Part of a small language model's weights.
Size: MLP 1024 GELU, vocabulary 2048.
Architecture: rotary positions, normalized queries and keys, value embeddings, capped logits.
Training: a variant of Adam for these matrices, 463M tokens, 7130 steps.
Each number is 128 + 24 x the weight over its row's rms, rounded and kept within 0 to 255. Layers, rows and columns count from 0. Numbers have three digits each. The size before them is the row's rms in percent of the matrix's.

# q: layer 2 attention query, 512x256, rms 0.104, rows 428-447, columns 128-255
# k: layer 2 attention key, 512x256, rms 0.101, rows 428-447, columns 128-255
# v: layer 2 attention value, 512x256, rms 0.0917, rows 384-416, columns 128-255
# o: layer 2 attention output (transposed), 512x256, rms 0.0942, rows 384-415, columns 128-255
q428 130:110144070142123119134137156117178174135130133132121117157097110159120164078121122134087139123122126150164150083132146127108074122144111098101141131126156144130146117092099104171158096138143091099119123120137120144114138118096136121133110143137114129113094104150137139161168116105112149127136139120144099113062158135120141127113130110136146129129140154145095139129171147157122130123142
k428 116:122108130127137099185131122102133120148123114084125136111162152097085123176105140123117117156107134159146130178144124114136152103142149134091125133140117147144108107164193127141135156162066120119137096117103067154093187131106121112141129165131138101131143114143115085108117133122173153192133133146159134178110105134149132103070125152101121148118132099172125108106130120123165098098161
q429 091:083086137085123153134123131136143140165181089204119121132116105119131113169143124114129144087120151117106098113146101121178133145140131080128114119118108135120113120160128092121113113143185135111107135120128147148117141123118122132140144081070137155088173116182132138138161139134131125081133111140099137154123130136118118118084141147114097176157115138111087169156170161140122076152195
k429 100:115135100120146106103100132135113094149134138103183099131142120137146125177125127121133140110142132119112132147137138114194145095103125099099142144164106161111113153081173096141077103129172087153118105142136163134128134158122141141152135109117130092135104114146142144126114142128145194139154144123153179134161111126112106149086132131114144108082133192156112093145124187145141121125165
q430 096:138087113145154107128125133083141111157076135153125158123144160141101106112105170145098093166173109166130115149125100143103155127130125150115094123140126146173152110126150135124135184144112111090128123159182140140085123166182101097162147180150097084139142176139114118108165106123203108118082109127112136151128120102133128125127119108115115109170126110109151109134121139127155118101109
k430 108:113114140130082100122109142112149115116114154123116110119133107142118133072168141163161133149165119152145110109105097102123103142135143129106139137087179087130104114180078141193147142189102154123114134109098176161114137095119112132141113117085164120094136081135140148118097136124105087099153182141136108136140130122136134119134078154119106123126145101136134147164142128105104143181113
q431 097:113178117167102122144151116163174137145124124097101134111137115088149134167128098138158124118164153144146166135119121124177153078094107117137150117131144136106113105148107094131120176100140155138119186158126137159096123104174114083138150123138175133127092145112117122132091122105136144105131165129108131122140117100101099108137144136099109159121128147109076123118126160166116143146152
k431 098:088127081150148129106138118134112109111111136129188160142083138083184132120139100095121126105083107117153128150134174139158114117131124169120166120171120144147155139106094121116136139140126133140155130108157144132138129130118130122129116099110155120127146142184156116127155112132132132118145106110116120095160071108089136137149105164125152083129128170144147133101099130147083154169128
q432 113:115165114110122134158120128121141099133129132153121160146079135129112113100126145171107120121090068062137134113170146133164107138128106143128132137095191122099152137130122150114161112196103107135146160129107081128094129160060130122085111149145121141131081128120108132125091134126181126132126098093167141116107148115149112125140146144114140146141130130134154092125135095138101146159078
k432 104:099140131128146106128136163142107162096124132174123110087147165128088134127162131169139121139100164167144110141089160118120107127133105114133098129094173112084121105111154142104148126145180120130124144122093118121126104130155150146079147085127126151165148172097094151133144113135133129165171108138079130131141095097152140114100111123117170168181135120140115130117130121138161130112155
q433 104:141114148130125110117162152132117138102130113093138107113144096138105105143174140111145140112132149127165137085067081130110121134130108100099101155095123107112143188119152105146134127112131117152104103119103095101173135139130119141141111088147155116150162145108124146123146130129090085121115170148135125169147148163132105107109122098128142136128113079147179095102113114104126098114151
k433 107:140148174130116133149147144155153114143149112068091145110129114132148129164103111107126113123151180135135123197095106180141142129096129113112127129136149171140116111125153113135146085125132097160132118134111131085119145095085121131122111175110126182129131150132127094136101140115143202147093125126137140099130147149080081101138167112147120135125113098113174148153126124106140152118113
q434 109:096101099112160147125113164143127124123172123167153104129088115127170105117084095081109133139111092138074132111187126154119139117147117107145176122100136152114143078132117093108099129169122120064108129133129154131095153134123141142161113135136093116132146126134160152157133120189161124092132115118073127125115122153122125177123109097117117113149094145150084168117130163184084169121134
k434 112:126114085116167114146109138146116083130106177135118117128160127108129158094111111136120141153145108121126113120118127158143126060079154114141129114165139163129100177100128122104117147161117127103135145190127156105060117197146143107119162138149131149119141089162134115128118127152138148156166169113150119159105087154074133127115134125104139139121128152144130096127127148144120113149169
q435 121:149144125128121085127103148116144126102142139153107131150113112121135153129108152103132134176186120146142157139129173135126128107108141113158169151115159077133109122119136126160111138103162126112140084134109134127139097140149162172127081162118140128139103080133130149140120132153081189110167162132141136111141143165129111157113123118133120143105122118151145143104114114124091168155130
k435 109:132119078102164098139141134143103106076156144176173141122098133142136119106119096125138165105102130089103159160132127087162151092122134150177152128135102156101116100144121109118165159147108150146104154117152102088134124163147150085109156166149156100083154147130135133151107111148112093132132137119128108113110165147113155127130202113127132139108125169134119130099119105114119136113125
q436 109:140162104122111157113137092121146129138081154135128131107132105119129149129133159115099144082116128118149135084114114166122098142134112108104096120117124134152115148131096120128113125162127117119167169125104151124130141118130138090145142169127143125117112170134122119111129153114144113135125127168155091127156095074093122094142138159106156113149161138117132080130150142131168050140090
k436 125:131140147133111126177093138104119155164119123117100138080130139105089102176154146130113121145126143154151112148120134119106127130181139148121096153091103115160115109131177122137097143115072122144139107123130099153106140120114125138136128143148128100137131129110110122116167112127139167186103109126134130155164088108169123154125071133111102112122162096198135100143121116127123119097104
q437 096:118147131125131114094117136144126100110148137086143176129144133137124097135119180123089151106095116161143139145155101134155112116144105142155160171106125100077170163108130140157137112135140122167158141109160106117123098149110093094116114161104134123106084153121156116137127146102118114170118101116178132158098134132097102117155122068130124135153121128086141124105083108097121115144168
k437 106:157092142144139131139167148110131096118129151120124162122139089120144125104131145131131137130139139142128155158128104175134140113079089143128124149131143137117138130099111102129128134149120141108116122128083110130143116112170163152098152136155113137187152139099113146118137143151152080098076134097171146129136135156117090103152177136142060103191117112128155143127104142144123122100146
q438 123:133162125106154162142111127122123143110124118089125111090151088137109150159148141144106126098082128148157112157103117070140155127158176108125134136137107136151152127127157083165092125150100167111114102094081119180191138111139157140100138100129149106125172127078145098114147140140113095091110103133175129126136137130130123146122148114124160120099127188151136151093152129150121121123132
k438 115:155139135130128097118138103136146121109137098125148158158178163109113119149181156132131106135131136115112132119171144175115113111105135102117135152145094110148115166127126137113155159081166090094130062150149157089080125157130112142147154116191136130171114137105138087150132129115158144175091105147162146130142136145133131092106144133139119127157109122089118124144131201135122090126105
q439 105:167180140135104110103147077144122135106119125125138173102160139088132118140169162128087126104073085113143119108125131191150127084155129142122132121106173113090115131136157164155122146127100129103120154104093099139112144136132142129136143149153158138123101176107150109131161121125140111177118142158137103113136077133120118121131100136106166129125112107127112113153063156114113129130062
k439 091:105119168120107147137132159096140142130109193146130136104131119116083134106141124119090144116160146155096107136160156114099106125150081150151068117122125147179150102106124150099094145144120156158132161146124144098089088123138159126083136137168101187124153109122090126116121109146140139130105134099141115170132116143099132109148119112155122172150114133138142114181155066083103122140089
q440 092:145148129133112101069138111146094131144123170118128175121142128167107096120139159138137122131123156124131113089100150138095126152120122154113119100129101163125128186150106144143146139105159146140104118133147123150177081114137159142127129110113158172152133124110125094141160124147104155165147159117184090125137142117111143119131117134113068171121060093102119120137128128122115153158137
k440 093:078145176124138129142122132076108169148099136121118125118162160113117142151131108102130131165200104113112159103113156073131161103152111147124123109132075128123123095114142107166135135118121143138126133139106112132141162132135113127144118142113140118135086133090149154081134140118155159108103122115142149165156145098087171103139190139110131121083176116144150117134139115124141115117119
q441 100:154140112138132094118148138115160154104127139106139112146143108122126173147132118106120143140130200130156128107100116130119078142148127092154120122078163109108131145156134127185150177164117144127111140130144110125099134070154158126134114153146142137113086164120120094124101156131094085110122153183151126141134131100157111142099146151127178114135110143136131142154137120104131108144133
k441 095:145123143104154100132139122114138130143135137097106156131117110104131103140148128143123076137121170119132206189156140140130119138132152128104124109137085146136096132121143131099136174100107128099155102126156103081141137147091128121128147120160109110082138157102114177156115092151136139192138108129166159103126087108133128103103143117146138106113125101145103136129109120070148097142087
q442 100:072128119145114138149119149155120112152160139174126091135151102102162130141144098110126153100111143177117102121115152130170151130143161117109109097165137152152109165124132117056119136118141151125130135134112160137130121098143141179098158106109122104135145122175110130127149128126103162120134165141082178122146105125111108102132152132110121109058108112123118107124153129136147107135152
k442 113:101137104107139156122094110150122157144114126115183135095092114128141186155139124149169133132134061102125083129146127147167124135136128128126148105140124134120132156073153120127116109147136087157143085157132102123130167121142110102131092136132151133128113130170145121130097158149133162114144152139130155159151109129108159123109134127093144126083141131177131091130128096141112098098141
q443 140:095120121145146074118145109083174116125104113125136116102126117096115117146133127141103139105171114097144116116121117161116116144125113103121142152149153154170133137136109071126164102165130145102142140136123143077052140113127122085130083167130149116119162140157132156126119151106098117148164147142135133157120151108148116118086108154111168143098120059124119160145160149180140081123140
k443 129:084142115113190115105095144150120125117139089106086072132145111111178135141120111173128138174147154126172093120104162076171156151090131137091142112143142092140132119131143162101160108131161111183139091132122146154106112108104105140111116117084101102119076131135095110115140144134148163118158118095147158108129147136122140161165116131136168110150084100132101130143124154146146161153169
q444 124:163143149123140120129128147103128132132127102117110119163089138126128143125136108090079093144133111106081142168162107108119140123120105136139122096123156173126150146127100116139082125106096144118130114172129126129125121149119132146127102187130092133102147111121105120136153125177158126124130065123109139115098135113116106078152106106154125163113112154128145110095130129130105153127102
k444 113:113140159100144108139141139157173134125129139170130087143156132135144137118117196173140162106122129172141105129115122092123117073095135135152136151101174096099135096117100129147123127141116100111096137106121087154154113138142145122144117145105121126088112100108109072123125097138114139126116113117137138125110150120171141135123091114106134122137135158130152115099155131150163145124159
q445 097:146109185113124156093130083122076123112151113142174147143126124120161125169125144085131129155147126119125120156135101155112174106136123140163144123108146108143119072135118113134086159138107116124110169093136145084175110138127112165094105112110097143119107148129141113152112136135124129153143146143066180112136112135115103112172111085119127091125115138124083153131093110123088194110153
k445 116:167145136131110156160116138123092117118093156184150140132107117097143123110145116094134124085120083104095123118150120188130125126113088146180152113132139174102149150059081111135113136132130111123112161130135142118108094127156136135167146151135148160127156112133152144125124062162124115131127122123114080119138155141090114130134115094141095137102126149103121099101145101132110154126112
q446 091:101146175155154151109148118112122154184137116100122138126107088136128166131112142121148131109142165115175102106093152135104139145134119141098098158142106146141153133140129147155129164115157149171053149101107109154132137095148120112140119109126181102123125152134111083099151129082114115114116137114145135138148154111113117093147138152070115125089137109161121143132113087129138119191128
k446 102:117164158133115146116088126116117143125115093123125154061128126136149151167111095133148129161150137062129107123153133148138106169156125147096131143126090190174118132110175105132149145111138121140176107130166140123120139114099096117127131089132090123127134159145150141104129164135130133155113123146153122152133128131085120173123090125135118133125141100152128123129095129087141102095101
q447 096:134146145144129132121134138113130119147127128120130123123094119123164110129152123115101082108133158135088151125134120115122114139112125118129169161166165125158154148155164127103130207104110135161156118104107114092131131141157108149108152178127140097099138143138103141155117132157142108129125108118115153074125099103132107130136144149135085139131107139106084140131092094141099120130142
k447 095:111135071105119153088104157132177118145140114101111131145121073143109123132150129157124139145080138128155122126129093109122137121109117144147096123125108131104049126152094131149168141137153166141147095158105158135163081127142122094096124141119150107156138137129146108082116128125125095146121158143164104146144145120079120136161151118133123123163126129150132166066144135129110126148131
v384 107:129111035066104152118112117132116107140109103152140137107098133124126110148133115117116103146112168134132119139162109113108164135115150128127095131153139134131092131131093143137128185105145091151131109136112101105089120114154119160089165116085127077121137141108092114115148144099157078134142140135116136125132147157139142139122161096122067085100138130113120107142146114129159149165135
o384 108:128121104137109129147096184142116103110152098116155149122102128133131142111124109129130143150153143130130120114125130127134170113100161136159105130162131119148127149161075179111145152162101103152094161123133126098134130093141156105088151129119142073114141124107150133122136134110070158135163110162103123162119128174157129148108109134132107137100096124113096125133109075130124165177143
v385 112:125122141113096116112106102131139168128132156089113108107145163167197148105094093129134146111145144142203167113122152137116076099159165126154122101140121158118096140119112112132107144164056102147110141102162141131174139155163120161171159127165135144083128155147143116086129120154130117152128073111136095097113135123137130125116121129104127106119150118135134178099145097110131143162119
o385 113:120142092088136101148112099118107101156066077137158150103115144084148150105141155154137131112119132162136130104127133124124136140153132116168145102117094136114129170110131089146113117114148102168108102108126135099134156134117124124161136121137128134120098133116156129150078118118162143130154127126124105120213092144150169087123119106154121099082124131127156060138147122120176137128119
v386 097:142087104122106146166169138147109136138130116102132188106073092063108085114126111072139082147088094134126120147113142158128192166119102134133124180167117133138122145126125164133090142088178131141150142127131148116046091121120139138168108089151130104111139127145127116096152121099136120145135162116153118148148171117094126141112150118138079111138139149097171137085103131126139111108129
o386 107:103115137132179112114154152148123095114109111146113137153111117134129137121142115099134133089129104131114172108207082098122135098165127167130115147132153102162118169098119136096148184105104171150089114105136145101083166138154135131113136106092131097118147161085094127119128148096133124130075164136113089143140115109137104157141097138112132117127117136123127139134141117121106151169115
v387 100:114132123114122133066093119130112139116067115164120154134123131113150131120088107148072108120170146158102138141096171119102115160133127127116132126139123112163118121130104133144114109157105145163133147116104116084179132155113128132131095110137100103107104131132132149173141142134114147158157136106121115152133097123152120134138110083094128126136098111106144144123113196149111108139128
o387 101:105115124109138120078122146119106152127080119147200108108093108088160142163080110140081140157107121122126090120116152146129159101131153127130154089145132157145102148144134130130113081132122166115151127127138151144159161113133142139142118119149100108116128118147127088116136129153127103135148150116160069124150112135119114166144080151075129121100092099148139136127164125141138125124124
v388 093:128153165143128104113137125114137111095090189166142113144121120124181108145106166158115143163121167114093114103103137130165125131139117098161149108088131129161113111138110113134125107143113127100116152144062159125119138179128113114117120181150103143080151085117120147133114145114108120123095159129101150119129127154166125135110118173116087166140158108107142133166111093085101110099141
o388 105:141117111151154147112131107138132161117160141144147154164161124123109113111085162160093108167153086092104146166135112132155109160101076104145143096116148104143083092139112128177144112150125121086164131124119104123182142161102105101077100172119108092165133114170125138106183118111131150113101157111123136160093161144107137157077140098140165090155122129130140136120119072103146130140122
v389 111:139106148163127138129143118124135134126135171124130124127154126139134129091112117148112119159156152153149159091136166132122123112157148134121110119182112101120118145115109108141119150192122103147145147130140175111199163169116134100194131087182148138099108122076169125107107132131123127155103110117131108103138075118133146123126120117117121084151181103169129145132136135087131130123112
o389 101:122122146132189140142126124140115131150074123137134142126129139119095133097144136156114085117137118108151114146150113125136108145104113082102114056137122158127095095161157122166159138127107153115100122115115134118127147151098122106152122142131154158150102134110188121157150126158158092091102132155125121112136140147139108107118110129174162143134094140101177104109139119146150109142132
v390 104:122096145103147144157116144127171164100098132142149138115113177150177098119110118161136128152131149121147149126096120141148121114112102129120131110109128082149092166121138130095123087167096104152134154117153117104157141136136113154120152127114124105138122126123073105116104123122155144135143098108080100099130136107120116147151131132123058122081116130150118152132133120129082176112120
o390 117:081117099123109129094122092110114156142152113125196133088145138152116126119151093096083120135113134122125134141115136120135138115127131160147104125123110143129096133168140171141115105162143146176126157124113163141125147148098120189122111130136129111183147122124158128118098132078123124115126134094136113113125162160116127100120111120114116148118118156082168137120099133126127129134118
v391 110:120153137121131131137124124148134184147139127124130144109118174139147089142178079134167149109127185160143098133142106105124134124113093105130179106097107074086135154133161124094139131095160121127112089118168107144158131122162133097135102170124122106122123150099137082115124120141098153112137087130137103130108129128171131166114143148135150118088097109056106125111106144160113140131130
o391 106:111120144089126106138156097138110108150099169162082112065111160115148110133087150128102159117109085097110119124119174131128148074106129103175113161134161110130132129154126129125152132153142114120103154098165094127102141103105112178124150114145144114121156162135085143153071143142149144120102140121146106115137129166098157153128103133102119090083145104157109139096110146144167143124113
v392 112:141111136111137145126120143093142150182157105122109148121136141173145130157095092104189115146142100108118168125192096137138163073136137137142129138150165154176133116134140183099106112070115075125130141140141124080109122122135136131091167098139080138131122115143103115110145110122109106125123128129104133126125150124148089137137139125149132119085163139149117122093188126095136170117134
o392 116:135117175136121146142145159122115172084156116145157146163170105142112094143153137125105115110163124098118112174106118139172129140104115106121142119116164115130167154132125105162153107154150124123114134123060118097150100074127144118129157095102150156153128121117145114157114081116098133130145136144084157142136109119106147150142162136185149148149190114095110135106147126104156150097142
v393 099:133137114115155168157135123108139060100131130154151175149135120095089128095133164151100082109095170106094126122114124133107146158127097126117075118102128109093128167143108096167141110149191138152164102118123145152092144149128123120097065134140152101157122103089087156181148128112135158110145146123128163145136099128139133097103143173153101132152115140112145130156109094162090151107127
o393 104:122131098137134135124105132120127122106116192133110094134119108070121118107118175111106128153131108111125143100099141132111137145139088097134095141127083132163120119156104168129119163173126151088139117140119106129111140132108158130100106109167125124136117123110123158104162104100128094124142130139146082144143145168137116113145122102152148138124107141164073179141091149139142124137076
v394 103:118097151165117149193153127103185117107118143117150139159114110141082083110122122118049138124123099109105154142121160125129156095163091135113123118121122098116084109152087161087127124160122137115152117127102117159117163124113135100143158154128118148162121117114137161110117123118134119113145136130125128119144140107125110137122130145122125119176158159170120125108135162140128163115130
o394 100:105101139124114135134121132128140143076161167116095138155113099161106146107122133122085099142114094141095142121126126133138088156136136142123140119113182135149127127127155156130141102146096097149128122149121105120107117152138090158129099146117112168131148148128126114167086143110109164153172070107119115098100147145132139107133149169137090172119163168128085156078113164133112135100112
v395 099:128097124152118146125105129121140142141102166160135140154170144138133142134114132174147100148145133150156150122123204095131155113152116140131149085174086113137118131121117134120128155177099117180163161136068148097139163170166127116130105161139073072125093123160131132115134116140132100141129125102142167119129119129083125095105141141119108104168136113136138116172138095101111117139105
o395 112:130116147101170116135151079108106187114068121169148120164152149074104137132153150121149113110135093126130089162116123137101106152126152132176125103141124116139116141135132104125113138132146100172114107117107133118085167150147088101125129149099105076117120099141135143136157115155096083097125134105147148170131140139125110103116127115199108118126162119079099120131174094133128106146143
v396 100:130093185161130126123128131145139152123089164134162130130148160156126120156099115117104098153135125147125133145091139103127116106146131122156172132123108132138123119127128137098109154146062143128175171114157131104117140175142121146100124162114105125104130104160146145126121089152112141150116120098066150126140100096097141150118143169102149138180124113107124168113106090092119103117120
o396 103:089116142118164135147166084086130164142110117131153114121148148111088081130137144140174108090142089092129120111150142094106122123123135149138151142133117096150073102121161130143103066142114128133127121141110167106079187132110099129144156122097116100173091138137103120140182160102149113112191112130090170147125143110151119147181131142098090182135170126101151129146114114140157125123120
v397 107:119113118116117182144122121163134081112119098195133158129149121119137135158136099132112114143129163119113058158145102101142183138157136119119156059139103096118105151123108158105113182128126146123172108132148112114141143150154137134129152087132093117144108120112144137159095123146119100144102098136117120144142119132121146116109154112139109092098130118182113131132130117147144128105133
o397 108:060161169091099150179123098122118126139107150121159105110154106152128132183145153132157137143106106108162114150121095120127192121102141123135134084172080081117139111124093113119132140108114123153096121087115144104088159125140128128146134114126155123112133171128141084145142143112124082149122117150117141160146120149151129117124120114112113114147170150113114130145093120132123121170133
v398 099:130191150131143140121117082111103132104120144136112141143146143119165110105122115147126147140116166138149143139102150110117128130155109121156131125075117155093123131126146091113115115172132133114104110114167129158142124135128144132156080167156109160095136111079175137082097111165123164106073101082095093123137129131169122160128134199147134138146135142116147133126089117127102111114123
o398 098:065130135122142123095119092140157129150157171144150143144172114139129092094113176133125140110166105130128126115164116137104100088144100117119128113100088121120106121085122112120141131143144146128121123123135109164110116134104113134152152107135141072134133160110141154088080160154121136145108147113140139163166106164096151120122110126108064162111133126170156129124097152117159143143097
v399 110:127099137135147095123161136149157089114175098115154163111120142086129086087115146089102120130124087100124102120134100111107151084109153132107153160135156097096155081123101127165129105121156155100181126114098146140130109101105131120114103138139135144184118129176147169171122137093131122150157162131122141142128105126092127161130126089151138127181093148126157157098133152130137151171131
o399 105:085150149116162128102167138118197124165098124133119092146141116078101099168150075123167140130133109127119103119148127176103141153125122168086117120167111166140116168113161138124140179099129146111153102146129128129134100133092120105071115137084098152109119092139122120082116174115099124131129100119107132134120142094090122134141115155128116126129115132122172119128126110112100122129139
v400 106:132114122074119111165155135128120130134110123081117124146152141140132167147116162096119113134139072122139149132145151117135143080119139160142121176125146122159128066113140139153120138077137133140159108132126110110080113103138101149050167135071119142131139130139111158133148100117138099122142147139090179114121147136089109090135109121134122186175152098123108152163137065134143150133142
o400 109:168123140121114118164138115111106134151092093128098155171154115176121138129132059166174122134114158105123126136144180133100123136085135143123134161137126149140127141098147138132117114123108107114141133137136119158131125150078161081111105117113153111149124098148103143130148103132140107155146119097120172132138144128090116095159132173108106098192107122074124125141155130147126102138142
v401 099:122098123148116131156132146133169126161133146127120133113110126106121133099123138115096112087098074110143153123085162150126086125162094130125155199129140203133116117143123132118122143134125166137161123125063129136117122111124140124107124137124159111164126107166112076108115138125140143124163130120145109118137125106142106075126117181142176149186139147132120114130116146143119119153136
o401 102:145116129132127136165140150133109086122119147169102141130110143113161115100117136100133105095133161125143133167122122166168104120144142140157118129135117160140141140129133138090144090102127139135132140118100135159056115154176135117119109122146148134139130153131091145108127124153105109147144116104132106116168129112077161122144172127129136115127158127112179126131176142125158123146129
v402 108:116124112092137142217139127107101092139154101125141129160163139154078110126133110118113103146128100100095171140169156106149169106097116121136141137107119094124112106132096136091124133093086085135119104116108077098096093127150111137045183176079110121116119128138104142148171132087121132137139119149125134123139108130130121144130117114140139151102119125129150107146141124104132156133120
o402 109:127128155165132163145137136117130149101146080139106156148153089103183161126134126086079115105120115169116100097107132133159119113091107146164089128089136150131125109146130146112132134108092112106132126132125130118104098106117132146126114154092118113139153103124124159116085070126170085100158120133080101110147123113089119098127135134158109127148157133106106122079127122161097145136160
v403 108:124114115117105184111078120137116142119160120143169145145102135138127120080090133129089120160147111124136159115144152121075117162122173109135102135122133104150125150128112098153103138149106101159134134123100120148099119141126114117120131139119086149149061131089128095140141127137096130165157125110149139129140111119123124074135132114129079122154122163141138107165122117131122190118129
o403 109:123121145092128143106110151138127162064154170120132094113156132123139127141084137094147123123100154165165108184130138133067157123129140089151138113114134124192136132131124116123111144115135137170140074147092147149134137108140167085154136090133106145089123131082109131134119092099101154165156172096138088140132091114127097133118129112125153101078111134115121127148159097122134145071121
v404 104:118135088142151137133123141100123094140122119134145118145099091117064174111112150140111136110061129121152139145146168146148107111132089141116117132113110182120133146124094109157145132141139059147126155145089138115098160136108113095148118084121195162141113115142085105135135155113129158106115156136130117115129105123118131092115138109123097119165158129188118094158133133100148117165131
o404 101:127142088144115136137121126095106105105153093102093121123123196145144132097150111071110089122072167112157174126128131162127099119202133131112111138090113122114118131168150111137144144146164139138085152132100085144109129083132128128110115108135104122120111151106128149127148099126113144125121146166157141106108145104158102148120159125174101134140129121126134103147137125114110144114128
v405 112:138082113118116134178140135138130086148140153119131197123124109124077095135154153117131153151108129132080088122100161128161153135110066113126132106067141117117112130139104156135137111125180195081127143128084090165121128127114133158110137130108161104149119134067129134111107144104130144126139106182127114155137157135080141151115119132130112089170127108159155142094124136178121132140154
o405 106:151146131134133136154138138142108151120153127142130123138098113103149096108102109123100137105155097117118129126109075127123085147133147151122155142147150145160165136125151173124120166108071128123093139078140113132105075161141118171095129167154125123131140165128090130160103135103118115135107105118187142131150096078159128144125138101160171122149139122145127192132107123164091148134095
v406 103:107129135129108166130127124123134108112098150156147126150158141124154142127163112113147116124117211142105118113119145101121150107144127124126122136109135150128111150142116160132148155129089168137067090151093145106118140113185139131100137137173139110166105109151124116079106123149147118084128119118128141138118127127141133133131138166171167138098162122088121094182099085135136149119121
o406 106:122163100142119124149155135110109149126147090147092127139108118091099160107151118115118104117171170092123109116077140149134097072144141151146101108120168128090137109155066169190140122121118140132125147162079111130102121123151134127103129145134121147148141104167120164138122083164153123083138101142114163178174104120102138134087129156165118111136141157148106150104085144129120147121097
v407 108:124122143129100128134154143118120112138110149097108116169149134159171099160088087109113125120135138146104140121178132135116165148121084133148105126141127164124143110133072151150111124169102127149114146116114104151128131168115138142089132121088111131140167136100160107182146111085135092118127130154079181127155116123152131118127132109117136080169107133121128137126113134161133148168139
o407 105:135111165122106127142193149138085134126116122130115135189110080119129143132129122174094153143157098143124135097121142154168121135155127103143095118137133148148122116126120172121169079169131105168123139105106131143093114139128150138163131140104122127130109100110110081113145137142116100139138124091127118162127121130142128103118094101078149134158123157130142112113118126117151122102114
v408 102:123146131143139148111156140126130134145151117176122119134128128080135142105135187091107143131025087117135086134134132148144123146078098154103121129117141087093153159114131154181111086155160144099137111126089100131094132106143131082139126126139139120138095117109144146122095099136136126081142132133118122137140114121151131105165120130160165163131103146149125152128132159154146143133135
o408 109:117163097130064136147127128080144138122103097087127127107134114123124099160076125138121138121098104142129139126110164141099114145124139156044123117160131125125166132144146152154128151105134127150081107118148125155106098140174112121103135158142160178156116123157127151084138137114129137099141133143107175139122143136152081162117120154128091142182145137122146149131133116132155093132129
v409 100:131113142128115115146118118136117093133131143149151148155143135121120117154155125147138134173157108137128125125137118107112167153110132112125114065112115124131121161137129126105134132140120170076136129155119141083149154164156121132165127136105114104111140131106122125125147168125142139128089111093123161180138139146121129148133139148109112085124077123141144160157123134174129122159126
o409 109:097148109109168137124140102155118149136159117129155077098118204097133134155116082154092134160128093129133118139125146121169137113132114159135131148139126089125116112133072114151149112120137124116099127122120132146118117145106113139117090122129067162072111070117120148145150111108076136121149086131143158094106115102121140161125147104115138109143143134122094190169121139164126144098102
v410 115:130092148136106167108099098167116165086123193138111104086139126104131136140096093161115096147190152133118142142112168109116144139145128133146113112132093106149112134123160120128113116133080149127134159111135145091123126181120129124194123117152101118154136097165138138149120124129155174130141122124120141124147163127121134126132131083110108159165094131133187146144093136133117087124121
o410 100:169113133107176107120113153129120156118103152159136159077147129121123102147115138144140115141133119140124105085174082097117143146120095153163146143160109147140128158123128127143129169098102152123161135151151134117114140140171156111168137110102114107134135066113126113096119148108144125134115152123129123162125107109157125141122128100145116136103124113155102103140130128116135127107144
v411 102:143085144099090153108124112138121170146072116164126125063129065145100154143110118156153149134123133119117095143127125132140125159121088139135123173142134163126114154138133180146114115171109119137103150125146102148129130140104140201165156128078137131184138147124135116079108127122131112122144105105136109089116165120171112134126139164137119121138150112094106140124168143141129166103151
o411 109:126117111083088108117160147147116136100136163105109135119108107156166127081130102081139171151126151110128122122125141115110107132120127115139145144144151182129121140159144153119135154083146144135120124124138162126102136115136126133187123103146126143101138159109141131142126112127142161141084125130135110133137140161151139175130087088095135134143135114144141178125135128158122133101068
v412 105:133152153120111106145108128130100146089095121095124113144129151185104159117113113144127153146175161171170127114092132129087110135104124123120099109125148073144109148136130129175134107147120116087082089117167122135153100115136127139099112131142134114103101123119114134092127143114142130117159101132156112099089122117147123122120137149134155132105124105150106131163133144204120148152106
o412 105:159105111129165112087110100109124153170115159117107137116161155144117146141176129139122163130134151146135145123132131148083134080114145166137144125093098139127124126138085083126123098101134096115134127102092136104134137125097100195136130089117114123165119120114147109177089136135151140129114142122142163155128101139127150092126098110171121110095100080158153140141137146162097116147118
v413 109:134112140145139147152123148144119191137138195097129133144166141174100129131121123113110149163104147101125151129152156140179136084123085133131160115097105125126126123129096164142110109103105151106077125125119118182108179185139123096177155140140125149105104139102135129128118102150122149129128113125146136143118120106150122122149109106145139151114142120178159100103119148139106138082125
o413 111:098145133133079152166162156149116151105153144079114159131165123116115096113121123122102120120125142115130124131102132125100091119092154134110145122127116134117146154126107138160147143105084138150167109142146103148119105140110088106155150150164140183083146150154132124125109110108151148144082135181153112105127118095179110113139144077087176141133136114149132120068124118110121135134153
v414 108:108161111134126124163117105116174065126127137099156125144109096149112105135113125118112108146102137113146151115166162107139152101136121119137109114098124133124107153100133129138142144072117111132129107161141120107113149151156115116112156142137143098124129106124104132148117128118125106154128125142139145119131136158089138083103145072109079110158134138170141104141102092135130142168153
o414 107:093134108145136157137093093156110107150142125131125090157105108145089155112118093136099120128117164110116119159127114128163126081111124084153119155120119105148158171148108137118166097167155119165151124125093107159121124135116147094079139157106121114100120127147083096145148126122074113151130096137152134109084103154105139128114135120137091131141109120125094162159126099119102150134164
v415 105:147108115148101128193139154097148120097130168079154128141086132137138068172133101111091118136122156125127153120126158134136125117134151129139126150100141163143093152141108148138123154044147131152156136143114126127112135109123098117146171115104168151158115135082138116108092120128109110174132103141079087127164138125089128178101140104108116104130111119175111140108095119109152126087141
o415 110:131120160107149117140127141157109140148139097122120096121068147131170140135119078081111119096124087158134134126134116141130077145100136122147094127148135120086101113108115140147103154108078130120123129155138088113145093123119121110133094133143155127104125128143117131122110131107124154115133136144127124109072130101091145147084153152135133119129105152165142156140098099081115152140121
v416 109:125195109090129120146149130140055111180135096092084063122108123147118123115158119114107130127091112149125154129159080141148119116123129117127132139142167108110162110123143136085151119099172115122113064128174123185166099091134116159113123091124151152106158130095174121139142131134131122147126119135167105097092144151101135137118115130124130118097139108116076152147133136129156119114138